config.toml
n_layer = 11
d_model = 128
n_head = 4
n_kv_head = 4
head_dim = 32
d_mlp = 256
vocab_size = 1024
activation = "swiglu"
norm = "rmsnorm"
norm_place = "pre"
norm_eps = 1e-05
positions = "rope"
rope_base = 10000.0
rope_fraction = 1.0
qk_norm = false
attn_scale = 0.177
bias = "none"
tie_embeddings = false
parallel_block = false
init = "normal"
init_std_qkv = 0.0381
init_std_o = 0.0381
init_std_up = 0.0381
init_std_down = 0.0
optimizer = "soap_variant"
lr = 0.00262
lr_mult_up = 0.705
beta1 = 0.95
beta2 = 0.95
lr_head = 0.00735
grad_clip = 0.5
warmup_steps = 200
schedule = "wsd"
decay_fraction = 0.666
decay_shape = "pow"
final_lr_fraction = 0.0
batch_tokens = 16384
seq_len = 512
doc_mask = true
train_tokens = 86320000
steps = 5269
dataset = "wikipedia_en"
Each number is 200 + 20 x the weight over the matrix's rms, rounded and kept within 0 to 999. Layers, rows and columns count from 0.

# down: layer 5 MLP down (transposed), 256x128, rms 0.108, rows 176-193, columns 0-127
# gate: layer 5 MLP gate, 256x128, rms 0.0825, rows 177-194, columns 0-127
# up: layer 5 MLP up, 256x128, rms 0.0803, rows 177-194, columns 0-127
down176,202,234,177,218,203,194,183,197,164,173,205,222,217,206,173,199,217,203,204,220,219,172,191,194,197,199,192,182,208,213,170,230,179,198,214,228,158,209,168,234,201,182,181,176,216,223,201,252,209,194,196,162,195,214,227,210,189,187,188,212,189,213,239,182,184,192,191,183,152,184,176,205,198,204,178,196,190,192,204,220,210,192,189,202,223,229,209,218,192,210,176,186,204,225,162,208,214,226,207,177,175,174,213,187,224,196,204,205,204,197,191,190,197,199,209,196,198,216,230,207,213,218,175,235,234,230,159,234
gate177,173,161,222,229,220,178,218,215,178,170,173,195,204,194,193,209,174,177,188,200,203,181,210,240,209,207,208,182,214,185,222,188,231,229,194,150,190,203,155,214,222,205,189,243,168,211,186,186,226,185,185,179,225,198,182,206,189,209,204,219,188,182,221,229,186,214,166,213,182,215,210,218,194,202,191,166,198,198,198,192,228,195,213,182,171,228,181,181,196,210,194,189,207,190,157,182,243,191,173,206,183,183,206,207,197,184,203,192,213,204,210,174,213,211,177,210,234,218,210,192,209,219,178,229,220,189,192,201
up177,214,237,203,174,201,233,158,227,183,146,184,194,181,193,189,201,192,206,189,191,237,217,166,195,199,200,215,211,201,200,183,227,190,161,246,200,198,185,198,262,213,200,187,199,197,193,196,188,197,188,212,175,221,199,189,182,221,193,217,205,190,196,181,205,197,197,200,207,177,219,201,134,192,168,195,205,197,193,228,180,173,211,165,196,229,213,180,201,237,195,211,196,193,216,182,207,194,194,194,229,164,187,197,218,211,225,186,216,233,207,189,204,181,217,173,193,185,205,195,221,208,193,161,171,164,184,204,192
down177,168,217,245,174,179,180,168,181,184,218,275,184,204,226,199,249,212,243,206,199,185,207,215,201,179,217,209,246,195,170,249,194,197,215,244,182,193,220,209,186,186,214,246,218,174,220,208,199,199,212,211,218,204,186,217,201,223,185,206,221,164,191,218,216,202,220,224,192,208,188,193,210,190,202,165,174,203,213,227,199,183,193,213,200,224,201,205,219,187,191,162,162,208,186,225,184,242,183,212,209,198,187,215,228,187,219,190,198,192,190,206,206,214,190,205,169,190,197,213,196,234,188,179,210,220,188,198,179
gate178,216,202,215,188,211,198,202,208,174,192,239,198,229,185,172,190,206,235,201,197,203,206,183,208,175,173,227,219,244,188,202,205,175,206,169,200,193,254,218,200,169,208,170,186,177,221,181,209,198,159,200,181,184,226,217,210,193,183,210,201,196,229,178,197,192,205,207,197,164,199,176,237,183,233,190,206,186,184,173,162,226,184,188,209,201,208,217,229,189,209,196,186,231,172,158,208,192,184,247,216,217,191,216,176,165,180,180,216,191,194,211,202,183,208,169,210,201,207,200,187,245,176,211,218,205,183,176,201
up178,205,199,216,212,169,216,210,179,197,233,204,183,212,188,192,195,184,191,216,156,200,196,207,178,209,215,198,207,171,181,217,241,202,210,166,212,175,205,198,221,197,193,214,213,234,192,196,218,210,210,174,218,178,160,195,220,194,241,186,189,233,188,204,230,242,206,190,169,200,207,187,175,207,204,225,217,161,199,185,188,220,188,206,202,179,217,166,204,194,193,205,163,202,174,190,227,212,197,224,223,169,224,217,208,179,192,236,183,220,202,180,192,207,234,187,188,196,211,226,193,208,207,178,175,228,184,182,193
down178,164,174,178,180,171,200,194,194,198,204,220,198,195,212,197,220,217,195,142,190,167,229,201,184,230,215,198,181,204,187,184,208,173,223,231,205,212,183,180,184,189,191,207,200,214,203,203,172,173,193,180,228,218,204,186,188,208,257,184,198,220,199,197,230,209,233,217,188,216,205,179,206,185,213,180,194,174,236,216,168,200,182,168,231,195,182,213,215,189,192,182,159,206,205,167,204,189,207,233,193,174,223,173,250,189,175,210,195,161,209,191,200,195,229,176,206,201,199,177,192,191,215,197,208,187,164,209,234
gate179,178,193,200,197,183,176,207,189,205,168,171,172,171,195,149,197,181,208,225,193,245,203,162,164,202,186,205,208,205,190,206,184,222,196,197,179,163,184,219,190,208,214,171,217,184,212,170,180,189,181,174,214,209,209,196,213,168,189,198,222,204,225,183,195,209,187,191,195,205,202,235,198,208,185,198,224,199,240,228,193,200,225,165,193,161,208,150,203,206,193,211,155,168,168,153,229,151,174,209,216,179,221,179,213,219,198,199,177,205,194,190,166,169,180,172,254,167,172,197,185,230,197,234,220,188,197,180,202
up179,179,216,198,220,186,234,218,171,213,177,218,195,196,198,215,204,217,171,197,208,191,182,199,172,202,201,201,232,201,185,183,209,204,198,215,163,199,219,189,200,187,211,222,232,147,175,163,195,195,190,195,215,213,240,184,200,178,188,198,199,189,193,199,210,242,198,219,173,160,189,227,209,197,209,199,204,181,223,190,229,187,180,198,156,180,214,209,207,193,177,228,194,162,182,217,192,221,233,181,160,189,226,197,201,207,190,234,188,211,194,184,190,216,203,179,227,186,206,211,185,200,170,208,265,157,173,219,197
down179,223,226,160,186,179,194,154,184,217,189,206,218,221,199,204,200,163,209,201,181,167,196,189,200,217,157,192,202,189,197,182,202,168,218,202,239,220,202,230,209,172,184,203,209,221,267,171,174,217,207,212,204,240,190,189,175,169,208,241,196,189,169,205,245,199,178,197,177,200,232,160,191,207,143,181,210,211,179,228,180,189,206,180,174,206,198,217,164,179,191,187,207,198,235,200,210,213,196,200,214,210,198,184,163,227,169,200,175,202,209,239,196,182,181,211,188,170,203,198,195,219,202,187,227,230,198,199,197
gate180,194,158,201,187,182,221,189,174,203,202,231,219,202,203,195,212,166,216,203,226,215,227,192,164,184,192,201,162,198,209,222,216,203,226,197,187,209,201,205,207,185,239,187,183,245,199,206,215,174,178,244,194,192,185,164,220,176,190,204,232,180,214,196,203,216,196,219,232,194,173,197,197,203,176,204,190,197,175,181,158,208,217,206,194,213,199,177,207,200,171,192,198,200,208,201,199,181,192,172,233,214,175,219,175,194,218,208,198,229,174,209,174,215,184,201,238,217,213,195,157,212,196,212,192,208,224,190,204
up180,173,204,174,184,210,195,169,215,206,194,182,223,219,262,203,196,160,200,202,192,211,188,186,208,201,224,204,169,206,245,243,187,225,185,195,222,204,163,217,197,209,210,203,207,197,237,173,197,179,199,161,189,198,190,234,222,186,180,192,201,194,194,215,209,195,214,182,205,175,227,209,165,207,233,210,197,189,242,233,228,257,177,188,196,218,179,206,218,205,189,237,225,221,193,220,214,214,212,186,205,238,207,232,176,187,188,190,207,202,201,219,189,201,188,196,211,182,232,172,196,237,221,178,179,202,186,205,203
down180,206,169,187,174,183,200,174,213,220,164,172,235,200,190,217,217,198,177,216,217,206,203,205,205,207,200,190,201,194,202,219,206,202,208,154,168,199,211,204,231,216,194,140,220,216,224,190,167,187,224,203,198,178,189,231,137,185,197,205,165,196,194,204,189,194,160,166,237,209,221,219,201,171,201,212,216,194,224,187,193,221,222,194,198,191,206,216,229,173,162,202,209,231,210,207,188,205,197,213,233,220,213,213,230,196,186,190,200,207,203,229,199,214,175,194,222,200,209,175,216,220,237,183,194,217,197,198,245
gate181,159,196,183,174,201,180,238,231,214,198,179,161,200,218,227,154,159,189,245,233,207,192,185,197,196,182,180,179,174,205,211,208,221,198,211,196,172,202,177,207,221,206,210,219,183,218,198,184,165,195,225,218,186,208,193,190,193,202,186,188,184,209,228,165,220,209,152,212,176,206,190,180,198,192,190,226,194,184,207,218,215,191,199,197,187,163,188,163,215,193,182,194,179,168,215,195,179,192,211,195,217,187,211,185,210,186,202,233,218,209,226,184,167,213,175,225,153,191,207,193,196,199,214,222,216,200,198,221
up181,219,172,168,192,209,195,173,243,189,233,224,198,226,203,189,205,252,202,217,165,213,189,209,183,169,190,202,220,181,215,256,203,211,194,190,196,165,194,198,152,189,220,168,211,204,210,176,209,210,257,176,216,216,183,191,217,206,220,174,172,219,180,194,194,217,192,180,207,177,192,190,215,200,157,226,217,218,165,238,174,178,128,232,205,181,194,175,162,179,220,195,188,202,235,184,197,214,218,200,198,208,171,187,223,207,203,164,205,154,161,232,187,178,194,209,218,214,212,203,224,225,166,194,215,210,194,191,215
down181,212,185,209,190,161,210,213,223,200,221,193,229,197,183,186,182,195,197,229,205,220,209,192,159,167,235,201,215,235,185,174,192,186,236,200,208,210,221,199,181,217,169,177,186,215,179,216,198,179,205,203,204,146,206,184,213,214,163,185,217,171,214,160,216,201,203,210,178,253,188,196,172,211,215,171,184,191,221,191,207,218,199,192,200,200,203,199,210,215,184,219,223,203,201,207,193,188,187,213,173,189,222,192,235,165,221,218,213,214,187,197,191,203,196,174,170,229,181,182,213,156,237,179,200,164,189,204,243
gate182,236,193,239,173,222,208,180,244,195,199,221,185,197,199,222,229,213,218,209,210,191,237,192,226,201,202,167,183,210,208,123,216,213,190,171,211,212,227,220,240,233,174,150,202,196,202,180,236,202,195,172,215,164,202,212,183,211,190,192,219,197,208,195,228,236,201,195,183,191,214,186,211,237,229,190,212,195,203,157,182,201,210,181,206,183,207,199,182,186,193,211,211,195,212,208,174,233,207,194,235,210,203,181,194,214,210,205,204,200,206,208,182,207,180,190,223,209,199,190,172,210,201,182,177,203,247,205,209
up182,191,241,199,197,178,200,226,186,222,219,184,177,206,204,203,193,197,241,185,198,192,182,185,181,202,182,232,214,227,182,202,223,184,204,192,188,211,232,197,200,213,203,222,220,217,198,242,187,237,205,212,160,215,196,200,199,182,235,228,190,202,186,230,199,186,193,214,201,193,209,225,202,252,213,186,229,196,197,161,218,195,174,202,169,226,245,180,213,235,210,225,174,188,189,181,182,189,209,224,204,168,197,175,207,198,185,195,188,216,180,183,204,171,203,193,181,196,212,244,190,238,200,211,231,200,190,219,178
down182,214,233,236,221,200,204,201,226,170,219,213,236,230,187,199,181,212,202,167,192,162,194,196,183,210,200,221,209,229,247,231,177,219,211,222,189,233,193,196,215,207,212,241,215,194,237,207,233,226,230,220,189,226,215,192,208,210,204,209,184,190,208,202,201,218,175,217,200,160,214,216,182,223,218,201,181,202,188,199,208,218,223,188,212,196,207,178,184,217,227,225,211,190,206,211,187,201,194,182,235,205,237,178,217,186,185,204,196,222,229,191,206,207,202,172,226,148,219,216,177,207,184,181,230,194,183,223,175
gate183,205,195,188,210,205,195,186,215,214,194,203,175,172,222,198,212,202,198,218,220,182,195,208,181,215,188,214,215,210,235,209,192,199,175,197,232,209,219,234,204,199,156,202,198,221,181,156,217,158,219,152,187,212,195,156,224,216,178,204,213,229,174,172,199,183,218,169,199,239,207,197,209,192,184,233,198,201,220,202,217,208,177,213,215,214,179,210,196,190,172,187,164,173,210,230,207,183,205,177,221,191,202,199,213,179,181,191,220,225,167,174,179,197,233,208,206,205,213,187,238,180,179,166,188,216,238,216,150
up183,200,221,221,215,196,154,192,206,176,189,212,171,204,188,212,230,202,189,195,201,209,210,223,188,178,198,199,165,204,198,200,216,170,213,184,180,202,227,201,175,215,221,224,196,214,198,226,208,182,214,208,218,164,200,185,190,228,210,212,180,230,189,210,222,203,232,242,181,187,173,227,205,218,222,191,171,179,215,180,183,193,209,188,210,204,187,221,206,198,185,198,221,240,191,219,172,202,189,190,195,184,191,178,188,204,187,227,226,189,180,171,177,199,235,203,166,176,181,187,219,176,248,208,195,218,211,212,210
down183,213,186,184,217,212,211,177,170,210,217,211,201,236,223,190,217,234,209,202,180,215,217,177,214,184,175,202,184,205,203,201,186,189,193,192,229,182,203,222,209,189,191,180,227,188,204,215,198,217,202,182,192,226,199,200,163,193,201,205,222,195,222,209,205,235,220,179,200,186,192,178,197,193,177,173,163,212,214,222,214,217,210,204,215,210,186,202,220,159,183,165,175,198,212,170,201,207,215,188,202,227,228,171,213,180,205,193,210,234,168,186,200,237,217,192,236,243,181,226,241,196,185,179,192,227,186,190,197
gate184,198,227,177,217,207,196,240,202,231,192,190,217,210,177,182,199,202,185,194,199,213,180,210,234,187,201,191,218,211,164,159,190,186,230,156,228,149,197,227,195,181,167,191,194,222,189,197,215,216,194,200,214,209,184,209,185,185,211,202,206,226,228,184,177,183,234,219,225,205,178,216,188,203,215,201,221,190,177,189,181,168,197,190,238,200,193,153,194,200,210,234,190,230,188,169,195,181,235,219,220,194,161,181,137,212,215,190,222,199,188,187,195,199,200,199,193,227,222,196,222,202,193,250,219,242,184,196,223
up184,200,185,217,204,205,200,200,234,212,172,194,195,198,205,201,208,230,226,215,218,244,203,227,210,251,185,202,191,207,187,223,176,230,191,172,234,177,168,245,233,216,188,228,194,232,188,216,240,215,205,188,226,211,213,222,227,248,180,230,175,207,189,189,207,198,216,214,214,184,210,214,192,146,198,208,211,232,198,223,189,187,193,169,181,204,179,225,215,197,198,179,222,225,203,211,163,211,242,208,223,211,202,193,194,208,184,175,243,167,200,173,179,194,217,225,192,210,203,173,216,192,209,199,175,190,183,191,194
down184,214,226,217,184,167,171,218,203,196,238,221,180,222,172,188,223,188,184,159,183,178,178,220,204,201,160,215,176,174,176,222,218,144,200,200,248,224,216,212,180,211,184,221,183,198,202,213,200,206,202,220,198,192,219,177,204,168,211,209,203,232,165,186,192,211,224,197,166,186,208,253,189,183,210,160,195,168,196,204,209,196,200,193,157,178,217,190,188,194,202,202,182,204,213,202,166,207,170,168,202,205,197,154,204,202,218,205,190,198,188,197,206,233,184,193,210,172,176,192,197,196,209,195,225,198,200,212,223
gate185,158,147,217,190,203,184,193,235,222,203,206,198,163,199,194,202,208,231,185,170,219,199,154,191,220,174,218,201,188,219,194,189,206,193,186,192,222,232,223,207,197,218,192,195,186,163,212,205,211,209,188,199,223,186,190,223,208,179,228,243,233,193,188,175,193,179,206,213,189,178,194,209,229,201,166,204,212,187,202,200,191,169,210,225,184,243,195,225,209,178,230,232,197,253,177,194,176,230,198,197,182,202,207,178,204,164,192,199,206,186,177,196,262,179,210,249,197,198,174,197,217,205,190,192,163,202,209,175
up185,190,213,182,213,208,185,201,203,215,209,164,209,210,214,181,184,210,183,171,221,172,183,236,188,173,216,210,220,236,213,203,196,186,220,183,224,235,169,211,136,181,229,179,200,203,190,211,235,202,183,227,195,181,205,186,197,187,224,216,201,241,174,183,270,209,208,174,186,166,200,236,212,224,185,226,218,182,206,241,201,212,203,208,172,193,200,206,191,156,172,177,203,219,183,191,218,207,213,196,222,186,208,219,197,221,213,229,198,223,201,242,191,155,217,199,222,229,215,206,193,211,170,205,189,190,196,221,212
down185,210,218,166,173,178,216,238,209,190,215,212,201,214,203,197,164,225,228,179,197,176,207,213,192,214,195,213,166,189,178,189,194,242,184,210,240,168,183,187,186,215,202,235,200,185,220,198,217,204,200,198,199,173,207,215,161,197,212,193,194,193,226,222,199,209,184,189,197,207,201,212,179,206,193,208,181,193,236,200,178,216,207,202,193,215,227,194,213,219,228,165,184,191,177,191,210,193,199,210,246,221,213,198,145,190,210,189,195,196,224,197,184,178,177,244,180,158,176,166,193,184,217,206,259,221,209,197,199
gate186,163,212,191,190,199,197,182,200,166,228,218,200,200,189,202,199,171,228,200,211,199,228,188,182,205,171,202,230,186,204,172,244,188,204,241,196,197,186,150,200,247,185,227,191,219,210,191,198,207,240,209,202,197,179,199,171,207,180,201,239,179,153,212,186,186,218,210,174,191,201,194,202,217,241,206,186,168,198,235,193,190,181,209,182,203,209,212,214,206,190,186,184,218,204,219,182,212,199,207,195,199,200,175,217,189,217,210,204,209,165,240,184,153,218,215,200,188,195,213,195,178,211,209,222,203,190,186,148
up186,227,194,202,192,197,204,200,200,208,191,203,217,171,178,188,243,203,195,205,210,203,178,223,239,188,171,194,190,252,204,196,177,200,196,191,215,200,206,188,240,212,218,206,211,182,193,163,213,226,196,179,206,186,181,190,210,189,210,173,212,187,228,182,238,190,170,169,201,202,195,207,167,187,173,185,214,208,162,201,212,203,167,200,179,187,196,184,189,173,194,206,178,175,201,207,190,238,188,193,212,203,240,161,196,232,197,204,192,202,193,221,198,190,219,217,194,201,173,183,200,230,193,198,180,187,176,203,216
down186,157,213,250,209,208,198,199,219,168,211,185,201,175,180,196,184,214,186,199,182,194,206,217,170,192,174,196,184,207,223,224,205,170,189,219,167,197,195,220,224,230,207,188,184,197,216,225,205,217,183,197,180,207,202,167,199,204,194,195,168,216,202,214,203,193,202,188,235,213,217,216,235,209,176,207,209,214,222,202,193,170,226,220,219,163,202,192,206,232,185,181,202,224,186,203,211,214,205,218,196,205,170,215,181,253,162,194,180,191,207,204,204,209,192,192,184,211,169,202,218,252,220,161,181,202,222,227,212
gate187,174,198,179,223,185,190,211,192,180,188,186,180,162,212,170,211,230,220,222,193,187,191,214,237,201,222,202,217,226,202,213,213,209,219,200,183,199,214,209,186,144,197,210,212,178,188,193,205,190,175,184,178,184,191,174,179,237,201,187,220,187,227,196,191,211,170,195,216,194,154,203,205,196,218,209,231,205,218,206,202,167,198,192,193,205,188,226,212,157,237,181,208,176,208,177,219,183,202,221,184,203,171,216,218,200,243,215,187,204,214,197,224,206,210,187,180,221,232,189,197,203,197,190,143,189,226,223,163
up187,187,197,213,224,235,207,163,205,185,192,188,210,157,216,205,209,203,170,226,240,208,194,193,216,181,171,171,227,216,213,202,197,172,216,197,220,213,229,226,241,177,175,186,213,208,189,209,202,180,200,162,199,205,199,194,212,220,201,205,205,219,206,179,199,188,154,187,236,230,164,201,193,217,213,177,235,198,195,179,207,201,215,182,159,202,229,200,188,194,205,196,225,200,193,219,198,155,194,177,205,187,222,198,193,199,215,171,188,195,177,196,222,169,203,203,207,215,184,195,179,221,211,185,212,200,182,201,196
down187,194,180,220,189,171,173,221,181,218,182,199,202,223,208,206,184,164,192,189,196,181,194,188,196,203,225,205,207,187,185,208,177,172,201,195,202,171,183,197,200,234,176,232,196,224,227,191,195,169,185,211,236,213,204,206,220,193,179,218,166,197,167,207,238,235,175,191,205,216,163,201,200,213,186,163,210,181,211,203,183,194,220,201,205,204,215,187,202,173,233,191,199,209,199,187,184,217,218,166,174,225,226,196,218,193,199,201,238,195,186,204,168,204,195,190,204,220,216,190,199,162,215,224,186,211,176,218,197
gate188,174,211,237,195,150,225,203,200,212,207,217,196,229,240,207,218,241,170,261,203,174,221,180,163,235,173,182,193,205,209,211,264,181,206,187,190,231,223,192,200,192,227,133,188,176,201,181,187,184,204,212,225,208,198,176,180,233,190,197,209,222,216,188,172,175,206,176,195,204,191,207,176,211,177,206,166,193,185,220,222,191,209,187,218,200,195,187,211,218,197,223,200,222,201,188,212,175,212,176,223,211,215,203,210,246,182,185,208,212,190,204,200,207,227,194,196,158,175,201,198,150,184,167,218,199,188,222,206
up188,222,231,199,204,147,196,211,213,235,222,189,208,210,239,217,197,206,198,217,222,203,186,179,228,196,189,215,207,191,228,203,208,181,226,243,195,187,217,194,194,208,215,213,208,244,211,173,178,212,193,223,170,225,185,203,238,168,171,215,174,188,220,172,215,205,180,166,193,221,179,189,204,196,190,196,247,181,239,189,212,207,174,210,181,204,211,185,199,184,184,158,196,200,198,221,211,237,203,210,198,173,178,154,211,200,230,194,187,183,208,183,200,236,190,199,210,212,181,228,218,199,187,223,169,199,191,215,186
down188,152,186,215,222,192,181,231,195,205,186,210,197,190,209,199,162,183,213,188,199,176,212,236,180,209,180,188,224,193,192,211,193,223,187,159,172,205,222,191,234,184,197,180,194,204,230,199,184,183,210,203,210,187,228,169,194,137,177,200,221,168,145,192,228,204,216,187,203,169,200,186,192,201,219,187,195,208,186,193,211,220,215,237,192,158,207,216,215,216,200,208,229,217,200,233,169,211,203,154,229,213,188,192,191,198,220,243,185,236,203,170,195,198,173,186,194,178,230,202,211,214,207,181,201,208,199,214,187
gate189,209,231,185,218,217,202,216,228,187,191,192,218,192,204,237,157,172,210,215,184,190,157,192,214,176,208,191,221,201,244,215,228,197,216,184,219,182,216,186,216,211,180,233,200,236,179,215,218,169,216,179,226,195,182,160,216,200,179,189,211,196,176,196,193,212,200,169,223,175,177,188,247,214,237,222,192,192,170,227,212,234,149,198,209,201,174,177,170,216,207,185,176,207,207,186,195,212,215,243,194,177,169,221,195,202,216,194,221,219,217,184,197,205,199,196,197,167,197,185,172,196,189,214,177,192,233,183,194
up189,191,241,200,215,194,169,177,205,217,201,223,166,198,181,195,200,183,221,238,202,190,235,210,197,222,201,218,186,187,191,224,178,193,212,189,206,199,216,210,233,220,180,204,214,175,177,176,196,189,195,227,156,183,185,220,181,203,196,172,223,200,225,237,164,233,206,172,260,195,218,211,194,183,187,187,215,191,191,192,186,225,215,217,169,183,213,183,169,216,176,220,232,190,219,193,212,226,173,183,189,199,213,188,209,187,209,214,172,209,210,212,169,206,236,178,184,200,178,186,205,166,212,203,187,197,209,213,220
down189,219,228,200,217,194,171,218,209,177,211,177,207,201,177,200,196,220,202,206,214,177,173,199,191,236,189,206,204,180,204,214,186,178,204,192,194,215,207,197,236,225,216,184,158,186,207,172,192,182,181,192,173,260,201,216,201,220,161,186,237,200,215,205,215,182,192,198,212,219,185,246,199,228,193,194,185,168,178,209,198,219,237,191,228,215,234,202,204,191,200,214,216,206,186,171,182,187,246,196,199,226,191,206,186,191,232,172,180,198,204,214,207,206,234,185,213,190,209,186,174,185,223,201,173,157,198,184,202
gate190,177,196,147,214,205,193,234,179,210,181,230,235,215,192,169,196,215,236,196,230,201,198,147,180,220,199,211,227,190,216,204,190,191,146,225,202,198,173,210,216,185,222,208,173,208,186,208,183,168,207,209,194,196,222,224,214,186,173,208,217,188,200,164,198,189,228,171,188,192,203,170,264,177,216,219,204,186,212,157,218,157,194,239,232,219,209,203,228,203,183,198,181,199,220,188,162,218,198,203,192,183,180,194,176,231,198,174,200,193,220,229,212,231,208,218,208,185,199,200,174,208,198,239,186,191,184,181,201
up190,196,160,218,213,220,193,166,197,228,227,187,181,206,186,220,182,211,159,214,200,203,167,184,200,177,169,212,185,194,195,233,186,228,200,198,219,163,230,209,215,179,181,182,187,185,203,187,184,202,149,232,211,207,208,207,179,200,188,222,213,241,244,185,180,190,174,172,244,202,220,207,177,166,204,240,209,200,211,217,197,193,180,214,174,174,186,210,182,225,197,204,194,195,173,225,187,193,213,237,169,191,189,180,240,223,237,199,194,199,197,193,226,207,164,198,205,193,173,229,212,196,180,184,211,180,219,204,217
down190,194,208,237,219,200,158,190,213,204,207,210,203,186,222,152,240,187,193,211,202,165,236,195,184,205,204,230,201,200,224,219,204,228,216,202,214,208,219,180,234,233,212,194,209,188,166,241,181,211,195,204,212,206,217,168,218,218,186,220,247,210,200,201,191,214,215,219,215,217,210,208,182,226,210,253,185,222,196,251,195,195,218,186,218,243,203,200,164,196,217,172,220,209,188,172,222,215,221,205,167,165,207,188,209,247,233,182,197,190,224,222,198,180,167,191,203,191,196,209,204,208,193,186,187,216,192,164,210
gate191,172,204,197,216,199,254,193,217,196,212,202,244,187,228,208,183,166,219,217,234,176,195,195,215,209,174,168,206,187,205,201,187,159,222,197,219,201,192,184,208,249,256,186,233,187,193,206,236,234,199,187,204,191,173,172,197,184,205,199,201,213,191,187,188,186,236,197,223,197,230,188,208,191,216,199,254,215,216,202,215,203,185,180,231,217,229,216,233,244,220,192,195,207,186,223,203,194,194,212,180,200,235,181,161,211,191,178,181,173,160,224,183,188,185,194,218,177,199,222,184,211,200,202,207,215,206,215,226
up191,173,181,202,202,204,170,199,224,224,234,209,224,222,190,175,185,234,182,147,184,196,206,218,233,182,177,200,180,207,190,186,218,190,214,181,204,223,232,229,184,214,226,184,214,165,209,197,211,192,178,175,195,229,184,194,200,234,186,209,178,221,206,196,202,206,192,220,203,171,224,235,209,203,203,222,226,223,162,208,223,199,223,215,171,163,202,226,189,250,220,195,199,201,177,192,215,199,193,203,192,193,221,172,184,184,232,184,208,208,217,181,171,240,162,196,194,189,192,219,200,207,219,203,204,180,178,228,216
down191,213,204,198,195,196,221,201,202,214,214,154,185,202,190,198,180,214,213,241,214,152,205,176,181,203,200,206,231,197,196,186,206,190,212,194,188,227,167,197,200,204,186,215,202,215,205,151,195,217,193,187,196,206,224,206,177,194,216,165,198,209,230,187,206,227,197,161,220,226,195,216,213,204,215,164,195,225,232,205,211,227,201,189,181,222,207,218,207,188,188,164,231,216,266,205,238,186,231,223,201,211,187,196,185,202,205,171,235,210,182,202,222,224,246,210,228,187,178,215,186,165,173,201,223,185,191,158,216
gate192,218,200,177,189,178,196,181,189,186,189,196,197,202,206,214,198,184,213,195,147,211,175,182,185,212,217,212,206,210,207,221,178,200,157,199,207,201,184,224,225,189,227,205,187,181,213,202,234,214,190,184,233,217,176,185,223,200,231,180,253,209,203,174,218,203,214,186,180,177,196,225,165,184,194,210,191,201,224,165,209,219,219,193,193,198,195,216,176,212,197,182,194,186,237,199,201,195,211,205,207,221,219,219,165,187,201,219,192,197,228,251,217,192,184,192,211,219,170,190,169,192,192,178,209,187,182,193,181
up192,206,199,170,223,208,188,212,221,212,196,175,179,204,203,189,197,187,209,219,178,206,184,215,203,209,181,223,219,208,210,171,220,199,206,193,166,230,227,198,232,195,212,199,193,205,214,226,235,193,244,206,160,192,196,210,186,173,180,178,195,229,200,236,187,189,215,204,208,222,215,238,177,191,207,218,224,225,173,182,228,208,175,190,184,198,171,179,184,199,188,228,183,218,195,187,213,205,190,181,164,215,210,188,174,240,220,167,154,176,208,203,194,173,223,196,185,202,218,206,209,191,202,193,168,189,195,193,215
down192,208,190,227,174,182,198,203,226,142,188,189,187,215,213,197,228,187,214,205,198,222,186,208,179,221,161,214,214,200,216,202,222,159,196,206,188,229,199,183,195,179,196,210,192,207,197,229,223,201,193,227,164,217,189,228,180,196,190,201,240,203,203,224,216,230,193,168,231,200,230,222,189,187,232,210,240,192,189,207,202,211,193,210,186,205,198,173,192,174,205,249,227,207,212,235,196,202,202,202,217,170,201,227,190,195,185,194,167,207,201,195,213,215,232,176,215,197,204,180,175,172,192,203,218,195,206,197,156
gate193,199,192,149,202,230,198,222,230,197,205,205,184,184,206,256,218,180,222,215,215,204,209,191,224,224,158,232,189,195,236,183,206,204,226,226,214,229,236,186,171,220,189,182,143,203,208,218,197,202,198,219,185,214,190,240,198,211,217,189,221,209,253,193,204,226,203,225,154,163,206,206,189,180,236,208,226,197,226,191,205,202,202,221,203,220,193,212,223,212,204,197,197,213,157,222,155,240,173,176,221,184,170,206,229,193,195,235,219,219,205,217,206,192,192,206,180,223,205,222,205,188,216,200,218,202,149,190,220
up193,224,185,180,197,215,189,233,187,205,190,222,266,194,209,218,195,210,206,230,205,238,185,153,192,173,186,163,187,205,234,172,161,196,185,198,199,176,224,200,217,172,207,235,192,209,183,217,200,236,218,186,207,200,195,214,197,193,200,196,183,199,190,207,167,206,223,208,166,189,198,200,174,196,184,183,221,248,202,200,218,166,184,200,148,194,189,176,193,206,210,184,203,194,196,158,183,217,224,199,198,217,186,169,189,201,210,189,205,241,170,185,200,222,197,206,166,250,203,228,169,206,238,162,220,190,199,198,224
down193,216,198,214,212,168,169,178,208,158,210,217,222,196,232,166,195,194,199,191,201,180,226,216,233,226,215,241,184,204,230,179,205,149,220,182,235,180,182,211,216,217,198,193,198,193,167,199,202,201,198,165,179,219,235,192,195,211,171,190,198,243,193,218,175,208,227,187,180,195,185,187,173,152,168,220,233,224,175,235,182,211,187,182,199,199,195,214,190,208,154,193,222,176,174,167,220,224,190,221,220,224,239,218,204,230,189,196,210,216,218,210,205,208,155,225,174,188,206,231,189,213,179,189,216,212,203,223,211
gate194,199,191,175,179,210,188,181,223,198,193,224,176,246,177,193,195,199,254,188,212,185,162,192,199,192,198,215,218,178,185,199,221,191,205,188,194,206,229,219,179,202,171,189,148,244,200,203,190,227,228,204,190,205,188,213,224,203,219,207,188,205,179,229,172,179,205,186,205,180,204,198,179,240,165,197,187,193,233,202,186,161,186,204,200,181,212,163,227,216,148,186,226,184,226,201,201,221,245,226,200,191,179,204,224,215,174,218,174,194,194,187,199,241,210,221,201,183,223,185,186,189,213,197,190,202,181,188,191
up194,172,211,182,262,220,206,227,193,179,205,176,182,197,209,204,214,164,221,160,207,194,229,165,210,235,183,212,203,208,218,219,173,208,207,209,163,210,186,201,239,221,216,205,186,179,224,190,180,205,185,221,219,162,221,215,167,222,207,231,235,196,169,190,209,224,190,182,204,215,158,196,201,221,203,206,182,175,186,197,188,152,220,203,192,203,204,220,233,211,208,247,199,159,203,237,202,185,179,182,248,190,203,193,214,209,171,180,205,196,194,196,206,207,187,218,172,198,217,184,173,214,170,173,151,203,217,205,194